Part of a small language model's weights.
Architecture: rotary positions, no biases in attention or MLP.
Each number is 500 + 50 x the weight over its row's rms, rounded and kept within 0 to 999. Layers, rows and columns count from 0. Numbers have three digits each. The size before them is the row's rms in percent of the matrix's.

# layer 2 MLP down, 832x1920, rms 0.0265, rows 742-792, columns 384-511
104:569575461456477494554465510441543531494464418460551462433589390356573462457488492461399424524441493515461541549499539436383552498541481480562483601550541476416532465588554509528473424415512572439467491401518466412511521489446541544497549571511552457469590587492465532452530533520461534435487395562485529536513417475484517518575501613502518488556453545518431469572592424447480513491417
097:540574542532449469457515535498458483561550483540586463530523515497509496504484608528488391603402454463543477497501450461466473493392502408586503633422503519532548492383457465474439551458568474505457476499520457514500497437511504465400434447435432528464541487525505547432506498569457511561509533402465550452514413504428451551463485459511506426497506467516435574474436433521532529472548
096:467550478500453495451516549412503514497625462543408481513508544485489544475438510543494500613514507476526649596554540496492530528548440539443509521498483492519425465543453459586494577495506480556540528478504566599483521455472498501555534533463536427523492555551506435549500436566593553545518413534462595544500506457449526536520513522418476567410527452478409513489466536377434428544593
100:472529481500605581365545484599498457463535564581471372475541536389469447568494469499518479544496393546515487555492521495458386479494484507554531523512493452554409546501477477547516498466443485528504550512465513543478458417428487487416534533613497499501510447467485555525484476584475466580438530440484510434449446570558454462476493528473434492618460507521491506511483543501537469395456
100:518455505513435483490535479546402526567563430566568448473404435438574554437473487464551503534553485507532486417510455502431565487494459466442659538642456456602548472478457450527551476525447549461447456550453517397594429471555492543456490454540482479504522479501441498551511530446616515578493496432413483418519441462547501489524539484537470488492563535551434449476524505422427540512491
089:456437477547493428632563538525584505529535633481537465471499505512468567477489587503510472507483493552455574461613489424488538408439503512531544539521542425520530515492454522592596440495526510560543452509536491560460524532395474507467537562424486555451447460521461398452586449455499576481506518544509483395472417455444561612532446413522594456450510530536535496522497423530565521418453
098:461533468417487565448543499399452520475452467464540488505532421455529561516477484562564564582540450473455470451539470501482435442509601538508538526403537441609586549504521537469528429448535565429555434525568448430480379379457455532468450455560406458576491477460507564443502519536417499532421492490511461482436485378653475548500577516454428540587545500580463478476430460495595438464502
100:480479490453571486594520604447412505490519513497489476483516521473534439477485507524566457501498454437369575566557479506510535489481534571431358465459553488479537445464518462462520499481515521473577389514511455451500435527463569491467553430471488441546543492477569547492504526474480532404483507459435512539487535456507498578453549542524534513517546477461513487512564458446464525555488
101:582463540453439511470483510494468518468494530555437571435498374479511473536449507520511560502475465541512500519538492471489486535489444437473478572553445535495473550528512493489448458463492511503499453505465511533460501436588522444488422527501520467509531547503517477476488557486579487528516473492553481491538472538470459543445474524533448535481531513513429503465547476515511526513414
104:609492568386543487497491442476486487526474385488497507531523503518516431506505526525576544483468500524500508588485510522463595450511442530487453496527480563534505447452533484488403447495476515515481517469480546520482540419549529573529542435556581492430463542505517386481485502554438483449447448558621567622518563493583441574506526478525490445506439522555444492570482497439506516491423
097:427485533499540533481540524567392423528477518467479570506451521466573621547536456491496473476414519413492471541537477598415551392580514581505573430513489526498453503516514534451454488499444529454491495536441459523457540551530523552521426461528476575441492507542536501544417481549518545440428515507500474563507429484522508427538500538465556486487447436415558529545524550520427565504477
100:393545527495465560513478552530524510582526509573584519512453480437446540490504532551495526477430537468568582463496491443526635513461573450494520446451444490505462465503525505494457501472401422423596472445555472481515465462572561528496553510533629569572509493543423389462459547440564520561505479512547535566514534484494515629547514594507469588570604421494435485514435477550466532511462
099:512504470399482538494484455482517496555522540426433443511520546486473477586543539586505497546423459347463430567534394516544402469532447481452500511474455505488489537530501495369523591485517513585453477465430485499442425490577456486488529441564590431525484576460554456584471487481448551462464545580550515508515412493366511428549501470510422456480522409485600559493488535444411497437546
096:465497504590402556401579517581510479528546445547513540471516485492420484516447461564530502496425433379412483457474536550515468464415476477551494470438590461505460486494444521496495435496583443367508523506518617476464425450463565552511573465574493531533548553602539447472457438391459531575531486501475504438432596521561504527430431422524516567468493510494584550581449453523444560455529
105:498413552508487567483506477548466477582464525488476523529438494538610508598512544521514439501556488542575490505517502462394531471494528549463426507521496520595487485560515465519530523569606480410424434325542465485483455454516515431446481505620511475495512421423529499477529456498456524465569497454508396500511609488533518558643502485491493500577540509514386521452495392602483490464466
102:528547499459490450516472486423500435584471456502519519526444429560480530400468461568522543590518560436534597557480514422477464492530474537397478461449493450547442549617491446511513443574563405550608407516484471578442562534442418475504480368488479451615557479528555486475573564499489462524447445477476452390498458537539622557551461420650527499518526456476551511439545558487511482473470
090:487488454460550489491489414419551540458578502473520534472507580547444476526495533489465456483427328570506489409421446510559563621505510465449409438436526496497470504499468496376458568454518512568563505498513592555446426477427448527426439431473537562434515463526494565456478612539472487562532447502489473464521483478489520550474493402596515537476490628479530544503531488528523509548562
097:482465460421426547453522552485478441512488554503493527531428561470529530514428487625523613498520495407449566617561482472468513543480560454500501476455440471542542469464455457522442469600590487533517567644551411495546457422489353527454538433424552498398503536473459454449468419510483507490532518480563503484546476506485542559410574531521513450543577469417589423476507494465568494512495
099:556496457412552449465482542569451448475527528437472430496440489602593508497511490597631386511536428517473564542479427477442414519559488408503547412463497468411450497486482474428545493554542446509468510586533385557529547512566521499497452433483529575487479448485415448536513441493524564494426465436456442559474490483456492448503533544486453519506497494482507426416484554481570360481521
105:518544538526487491479534456463518504596523487476470434451547470510446555558503500534568434501495433491483491491529521578544492531452442380456435545452529438552535516468478458452431440568558543377451454565459482473456385539502534487580534464575465582596428529429512482422575530471515448565502559432491540496476452481512572541511520467541538501501577458488459423456508454442480501453513
099:492538496504507599546526545493502498482535501438548607495572479475471549493499495487574459480440474510449545460566426475527394494435462473448451438438474473446591396460463455481446450523445489483503505450533446556560478487505485535428506509540462501422516578491532474586543486528467418538516502502523481585547495516557510477609436515533513443531509507481515469542481468569550516529449
100:617548513628533418406495510603446509428490491462469540522485444475542529461471474514525542633488505620531556534521502450536578428566529468455487503463434370456528505526501481433450486428607509452374585527538526438447462443430535525560450521490548482529515508411511432414557451464560484471458475482569526446560435522483522566476505518518483498549507521468529485571531599563506532542436
090:530586485472514523470433505538605454551515493481472470533501467366470535412580536499433477529546523499396559544526512522478483463435428420480615479578500556590487507492503439524534510466530495614505553493486504552567573606491484470484531441380563446480484497433429504482536550458503466490622490516536512424473449538570461522465432416410481533488581487574534460485591484566516403580487
085:448480537567468639495465515498445487596432421520497501555542579397543496518444476440411485477593357535485521510443471599514559433377502529504489499501480484378410520456396518536545514482469593489480556443400552574475543556464501485553492523504493445586517541550395530373517458540483477558611380457559525566492560513470563524483513563495581456451476448489562496552500496472520516471491
090:565524573522600522493505490568435439494494575458469470506509580388449449436390485483581499548454449484496489471477541492532470521676412564567488562620507475454417555531586548457466430409433442492563541414527471497474532602450453414494470572448464599520449495473486471445480477416473388539538439492444539488498524346446529440416486467501499544457484551535446501451443509482512400510523
090:454483451436482485529515512488357486525592569507526485547488498496460574544531506434494532519467566400453512524576509531507484552446564525593570540528525486473567381510510489522537477481516523508417492477554514533411529463484501499494541532434456487500420564469458383487538523461433482458548481475436479535543481547536465496578587457513515483513494497523520510518465457505492527417539
101:432559450483477469477502409530473572493547518515496456482495579405434535400436521484445376538432503503460496496473501510564554497468569483472541552469551533445572531558572567516475443432578536460497534422475556458560452467424461461477480525533476500478456439496651474489509466570446492455472507413435485614536520525376534505535528474526486469458476472513580453542535493476505521410499
096:500495456584528661461422506476480485465493439523435503473537474548565520462387451491524472569582494503558475493383479444382467480476489566528467649491509564575469488502459510513523544537436570441596463556480548566548479471475450548462525444554464474493508478571527596495549471526502433474527476476491455542558518548645393423499410490404403496561565452485508507435539525545525407580469
097:415563489462614481501503569510475426440520463460467458471543472461485516449493544545490451467405437520462514535519485484441485480516532468451582539559558546517487499504508470536537524537595496533452561411499476533461540494507550426436418640425437395561462477533566544519542455486418557435454440484565403449472483500460417547493540450544458488500506459416488534447475419465532494460627
098:472547467557468488572520526446497519512436477416488494476387448494532494480528522517445419543463418583537538608446503580505529548595535599506525450483506626503469507472584468414412530622435530603594539524517492413487573524510538382442538508563485506596511446450479505534497465534555483549525467507492556488527526483469478451531553481475425525521524477474474505515403487525508459526467
103:437470522549545448523546554495462573489523457505553495501483542544453420480454518489512516486514466430524402611581408501571571449448541487536558530476429472425463479471404493495424466422470440514514493430490485569511474457500495495506481468451558535411455525493564423482590462532450562490531519547455515423463489522480461576540423566472518493540541526429479429441402517408526479553515
091:482560495557477512508573510491420469481407477582459532602489478467486430478526484455456525543396489467513357530552549547441557455476565578402473459482405517517545492532525489482542455529375597463534473469487652528561447459451444566519404504515569480545503542541477471523553476402533532538467577509537563479524503524529486483425551420517524578489487442415472469566500495466480490458533
095:507554487488488475340451496505533523511423515492484582452496519389532530563444518471439480522503513536558555590528537548500450515491429507402450544520611433517505489518489495447558395426501507544552493506501569400550412513457434495585336409523535487491421528616554516446485476477480400524538553458466552532510434481505423565540562471480511452552445556437552436460503507508560514462452
102:474421534512565505533463387467532478492499457514443428507468462496456487499513478477549443569452562479549597413592531482458542551504576518536498535514430502502418516500468433535584525479518448502507501487568489498450507503542506417523470622552525470473544528500556549477386585508517464616436480465507505486508531427392448493582542501527522557415345467571504443544530566570574489511571
108:483430506477518459541552439473574519537440470459463548473555478423529498503526391442405466626521635443502406594473500450445451459491480558465479425514553531451546529472515509475472457432481564524492493460509618482479518507499496448513448508411580471469476525453577475503456504494482510467545510497517470619443552482502501462505599439519459528463480452476487506476544501460437431529446
099:556522467503547525479488525375511565416526463442530523550506639526558528472524516497585475431579520512521425545514534467555422516470511545490558429510481551496493468464437529582517448535468606565478592421547432436461531507569408514486512553514461489542531489562504545482440457471535503542454533546549564570506416576522577464432447551510547516506406524458548563486507422503508533435484
086:577522489408429520476466516552500425528430492452551596578441574488473542532539383503543538475507405519512473529492524483499504500496528490459537514460522543467492545546527463525640555553499520522501522515483567501568520525488466454481540417470379510350513511405471512435495430538522485484424539461507503481548539456422477424591504515454556555465540517490540543433500501485554589622440
098:519557578492514523576425365441467535469530504476454629450489517451474514491497558399520506546475475467455486441569542507447487590495496541464487470430450419435507503542526485452422478438562466540527498498503428467561526502497298514510504473433573521472408525601526527507356576490475527510596496466535491592451457480468524521523460583467503485419531459536462399394429526446513527469470
097:453498504527428450490481536507563543550486490483598471456563451538463404470458532531504503481486519541544495436435441584509440495503453538585433487496524514456474565437471582577494492407526557496538542603483556516507510400432531445555547432508393543436469505537427472544439471484372504517508423528452430539562517424584426503601528397568555552433539473524488388446494544522458459443580
097:450578470590582501401556540595453521475520597572462489567521411556438537510486389519588540483596519504495459415564531515538596485481430462381599568453506524480475552537440417551497426587492523492465485474562435405477514535421512452476551486481435458484533505598512491544582460630536403509517508507540570481433584535472501474506399483507478506480459480486490590525441477510509593481456
103:544482511514566508490470497516525392489465450461409429513572560545535527442511486498464454495537409486514489391470479583445413447545507479523489514488485510524564518534478490483556454514472537494449525437424554455486535538540589569590594556518514475507491424535478476587519477534527542477472571493522462545531449485510577517513519482474484437470531499469519459576534487516479444446451
102:552480483562511467490489476592505469436467579500503494551497470554488500384495488498551602447544557499520508545574462472524398480420541513460361543484540483557474627395476480543528445507481590486488408466515511540449489405508521442500511473521503527532546442511471549509495454500531498463516581523512521552490525554418534469526456529544435488553499472445469553500481467583539488503514
097:468489510586539513509477480462642526488430460440540505565574514485580452516569489446462470446490491566548492438507423588520531453503483591527641474492511408490523474520426415617488503526595418612491499517520485488491450499558466491484579488421530494523564344508523443464496425497499452576474453510512408540509480435536404492563523569458465514495472463501566413480458429476481586501453
103:495495453503463449443466516497572525484514478506535482529570489532465551528443539450616497498610433535430599429541524497524659474534480419530500448469482543418484601405505541479493529460567444416563528520522500559557416417415511460486422536454419513522488551542593482546589492501472498504537420427539434441528470500402477467559462468485482511565566457520515460498435447482499499512581
097:548550536552430490581486529513446427470443510501440529480565485470463529483457554586460384568473436564514467466432502496495504483462502536473504437522529476452424461468483546506602507431530548597513400588513517455449477441586522556478536481425500447603432512495502461507433369473479492518522566494475509448505540454504526365545572577510474473507481534516503479543557494530463524528496
102:514526542505519514467535512425475447554415499552464550608512474442437552447439466443485491502420503520523459454495584539602498552520439520500520555406491533455494497569432552521552450529592528547491500363534501481525499514589439506479502504560561516457469468494478461483476451501432495453437457528471487598489521568480535521409476507490493511464489501492445572511478465500496500520487
099:492532476467556512565458396579495426491575502477429450491469528510522541503439468459452439489430544543466552524519526463415449476460469463459544509574515515512556592501509469420482572490506484527494554496453541492513526467531492580544451528520521539499537549425516561484477534378431458529484464460493503582533434491533540572525516539486557468549556506550495558592424516465562466489485
101:533489474487434490556484467407517510425372473514594512451448480449527493600518417535519431606481514400476571554518536574507498504518537482560545471639444422469534562438443472450465451463516565525346628562487497551465488541491519474546490450487511433521570518483459574576564489518525516570490379560534450486462394389561510478500499489545553456524560511490458539475443505464414439519538
088:477552466500479406512512462486463431443524485543464507488482497536521425505533548510535532495476578437477586554532493464516472477531512492370525457584443477419509403494558591578508466458446538518545379538561578542548428439568485526436423492597537533528468528551433539614573546484495487552444503483506535496537493556483453501473524592539422525459490576547532586473507537481494529515552
088:479411456481482537464586508574617548506497529468597469433511471579483468508436502488497546447467480515499541505567537570573529511494369533472508473362438479459516509418499446547456472508459510570491486548486442494469567552480452500432434596530560567506525444519459569539476570504467492496549427481479492511487414383480466504544419440545461565437510452525518523538454424503552468485582
109:413479567496452572545474438514569551433517473539524471587520455419525516516468481544468466539447539558550498581529426392531448499534465442407512502581469476471432573579514527565511603461516415438520453516544448520444452470506412603542414483503536548497533470525612546551412560475503597507570471527460499456504472469529455545474578477495429495473452535564484468462509508479525438472510